{"n_layer": 8, "n_head": 2, "d_mlp": 512, "vocab_size": 2048, "norm_eps": 1e-07, "attn_scale": 0.131, "init_std_up": 0.0442, "weight_decay": 0.048, "lr_head": 0.00621}
Each number is 50 + 10 x the weight over its row's rms, rounded and kept within 0 to 99. Layers, rows and columns count from 0. The size before them is the row's rms in percent of the matrix's.

# up: layer 4 MLP up, 512x128, rms 0.212, rows 380-385, columns 0-127
# down: layer 4 MLP down (transposed), 512x128, rms 0.158, rows 380-384, columns 0-127
up380 094:43 62 44 50 50 31 51 56 50 57 29 35 52 61 36 53 46 57 45 46 58 54 45 70 52 52 46 58 56 61 57 51 50 55 62 27 47 33 45 70 46 67 38 54 52 60 49 53 41 54 62 56 45 49 35 43 46 61 40 43 57 51 55 44 53 40 54 63 61 70 46 39 35 64 51 46 69 52 39 37 50 49 38 32 70 48 45 66 59 64 45 53 50 29 60 38 41 44 67 40 65 46 71 51 44 53 68 56 42 44 49 59 54 54 53 55 59 48 49 54 73 64 37 55 46 46 52 40
down380 095:47 54 46 33 74 54 41 73 56 56 50 50 37 37 46 55 49 21 38 53 49 51 52 45 54 49 42 61 33 34 60 67 48 37 53 49 44 42 47 40 73 39 52 38 56 54 60 55 59 51 58 64 48 61 39 41 43 68 60 50 59 33 51 38 44 48 38 34 72 53 50 39 38 55 65 61 42 64 43 56 52 53 57 57 37 55 59 42 51 56 50 43 48 63 53 54 69 59 53 58 35 59 36 50 66 39 54 35 50 45 44 51 67 64 50 41 52 68 51 44 41 55 50 41 48 48 61 54
up381 094:49 36 46 50 31 17 40 46 48 59 66 45 51 50 37 47 37 49 48 48 49 42 66 51 56 34 39 57 55 45 46 46 54 55 30 48 49 56 53 42 52 37 46 37 44 29 39 59 35 65 74 46 52 56 62 61 30 31 37 56 53 50 55 59 48 48 49 42 35 53 60 54 51 45 50 53 41 53 54 64 28 47 68 37 56 64 62 58 49 36 49 52 27 40 60 49 55 40 63 53 50 53 55 48 55 55 50 38 51 45 60 56 44 64 46 42 50 70 73 46 54 52 60 59 56 42 49 45
down381 097:47 50 38 48 68 73 37 41 59 63 57 61 41 53 51 58 46 48 63 45 44 54 39 64 43 41 29 51 52 50 42 54 39 43 62 40 56 44 55 64 39 54 58 52 42 40 54 46 53 71 42 49 50 26 59 55 71 43 44 56 44 72 67 58 38 62 33 41 35 46 50 54 42 46 61 47 48 51 32 46 45 43 49 43 37 48 54 48 27 58 53 55 53 42 61 46 49 46 63 51 30 48 64 55 59 50 66 41 73 48 35 41 66 41 30 50 45 53 45 32 49 52 56 46 48 40 60 45
up382 099:51 43 58 32 59 45 36 56 56 57 30 59 44 63 52 53 57 49 35 47 63 44 47 39 45 40 59 76 46 41 43 49 47 48 43 49 65 21 37 50 69 46 46 41 31 43 61 42 66 52 42 56 47 37 37 42 51 42 36 53 48 49 64 57 40 49 45 48 50 50 50 59 27 50 53 50 45 50 41 40 45 62 66 54 50 54 34 46 67 67 53 41 35 45 35 54 59 38 61 45 57 55 47 67 51 60 28 51 59 50 49 49 65 62 50 55 50 44 46 48 37 64 32 46 32 53 61 43
down382 104:49 38 36 44 33 46 43 52 47 68 52 50 41 57 53 53 41 44 73 41 55 41 48 52 48 33 46 55 43 52 45 44 54 48 33 49 48 56 68 27 47 49 34 40 92 52 54 57 53 40 50 54 39 46 53 34 49 42 51 57 38 48 47 29 37 55 30 68 45 35 44 42 50 41 54 59 54 59 49 54 35 57 55 44 58 55 43 38 50 35 61 50 44 48 51 39 45 64 62 51 69 43 50 50 58 49 52 53 65 28 53 67 39 61 38 41 51 64 49 49 59 42 55 52 61 52 60 43
up383 107:49 46 55 60 58 51 54 45 53 52 50 63 34 51 49 71 38 51 40 66 71 50 52 42 75 53 62 55 40 57 55 62 50 64 63 46 64 42 48 34 34 66 58 34 43 58 43 47 39 50 48 44 43 60 49 51 48 42 39 48 52 50 39 61 50 67 40 36 49 33 53 62 36 47 27 54 51 48 52 35 56 48 50 36 58 40 49 65 58 60 53 37 46 47 57 45 49 63 55 74 66 47 34 51 62 52 65 53 43 64 44 45 48 46 71 50 64 44 51 43 32 57 54 46 54 25 51 59
down383 104:46 51 47 62 50 35 55 53 65 48 46 50 65 69 66 40 46 68 54 39 50 65 49 72 68 44 60 51 48 57 56 59 44 63 39 60 55 50 39 49 43 48 38 54 48 55 43 42 47 39 54 49 39 43 64 43 45 36 56 57 38 52 37 45 39 35 49 64 52 60 44 40 27 43 57 30 60 38 54 49 63 43 56 63 63 48 49 42 62 60 66 46 30 42 39 52 54 61 40 56 71 44 59 50 58 43 31 53 64 55 56 46 44 50 49 53 52 49 61 50 66 65 37 39 41 25 46 55
up384 109:66 54 66 49 36 61 42 53 48 54 55 64 57 49 61 44 52 53 66 41 49 47 47 49 51 44 48 36 49 74 34 55 45 52 47 43 30 47 46 44 54 43 62 55 40 57 57 54 52 73 44 42 49 65 53 25 37 44 56 30 48 46 49 51 46 70 66 65 54 51 33 56 46 54 48 52 50 48 69 30 32 36 66 48 41 67 43 66 63 68 35 43 47 59 65 59 45 36 67 54 54 59 46 40 37 47 54 40 62 41 55 49 42 56 51 46 52 60 53 38 48 46 55 57 56 57 46 68
down384 102:45 46 45 53 44 50 52 47 63 30 40 46 58 42 43 53 53 45 48 46 31 51 61 50 50 51 28 51 65 42 37 50 59 50 59 37 49 64 58 54 51 65 47 50 45 50 53 49 49 31 49 48 46 51 62 58 60 61 52 47 41 49 48 56 66 69 52 40 60 47 58 54 62 70 55 57 73 60 47 39 31 54 59 41 42 60 40 65 53 47 51 55 41 37 31 52 47 45 53 48 30 71 41 56 41 56 54 50 53 68 55 63 30 56 65 70 31 51 45 32 59 73 48 62 61 49 63 48
up385 103:29 51 61 45 58 55 63 50 73 55 22 35 58 40 36 54 61 53 44 49 55 31 43 39 45 48 50 50 37 54 46 48 64 64 48 41 38 50 66 59 42 13 56 46 47 33 60 40 40 54 64 51 37 51 46 52 62 51 37 51 56 63 61 50 43 47 51 34 56 43 63 48 62 61 51 48 37 55 40 55 52 51 46 43 56 55 49 62 49 53 52 40 57 52 45 58 44 51 55 40 57 60 40 45 18 48 62 47 45 71 50 51 50 57 43 68 51 29 48 51 49 52 53 46 44 62 47 37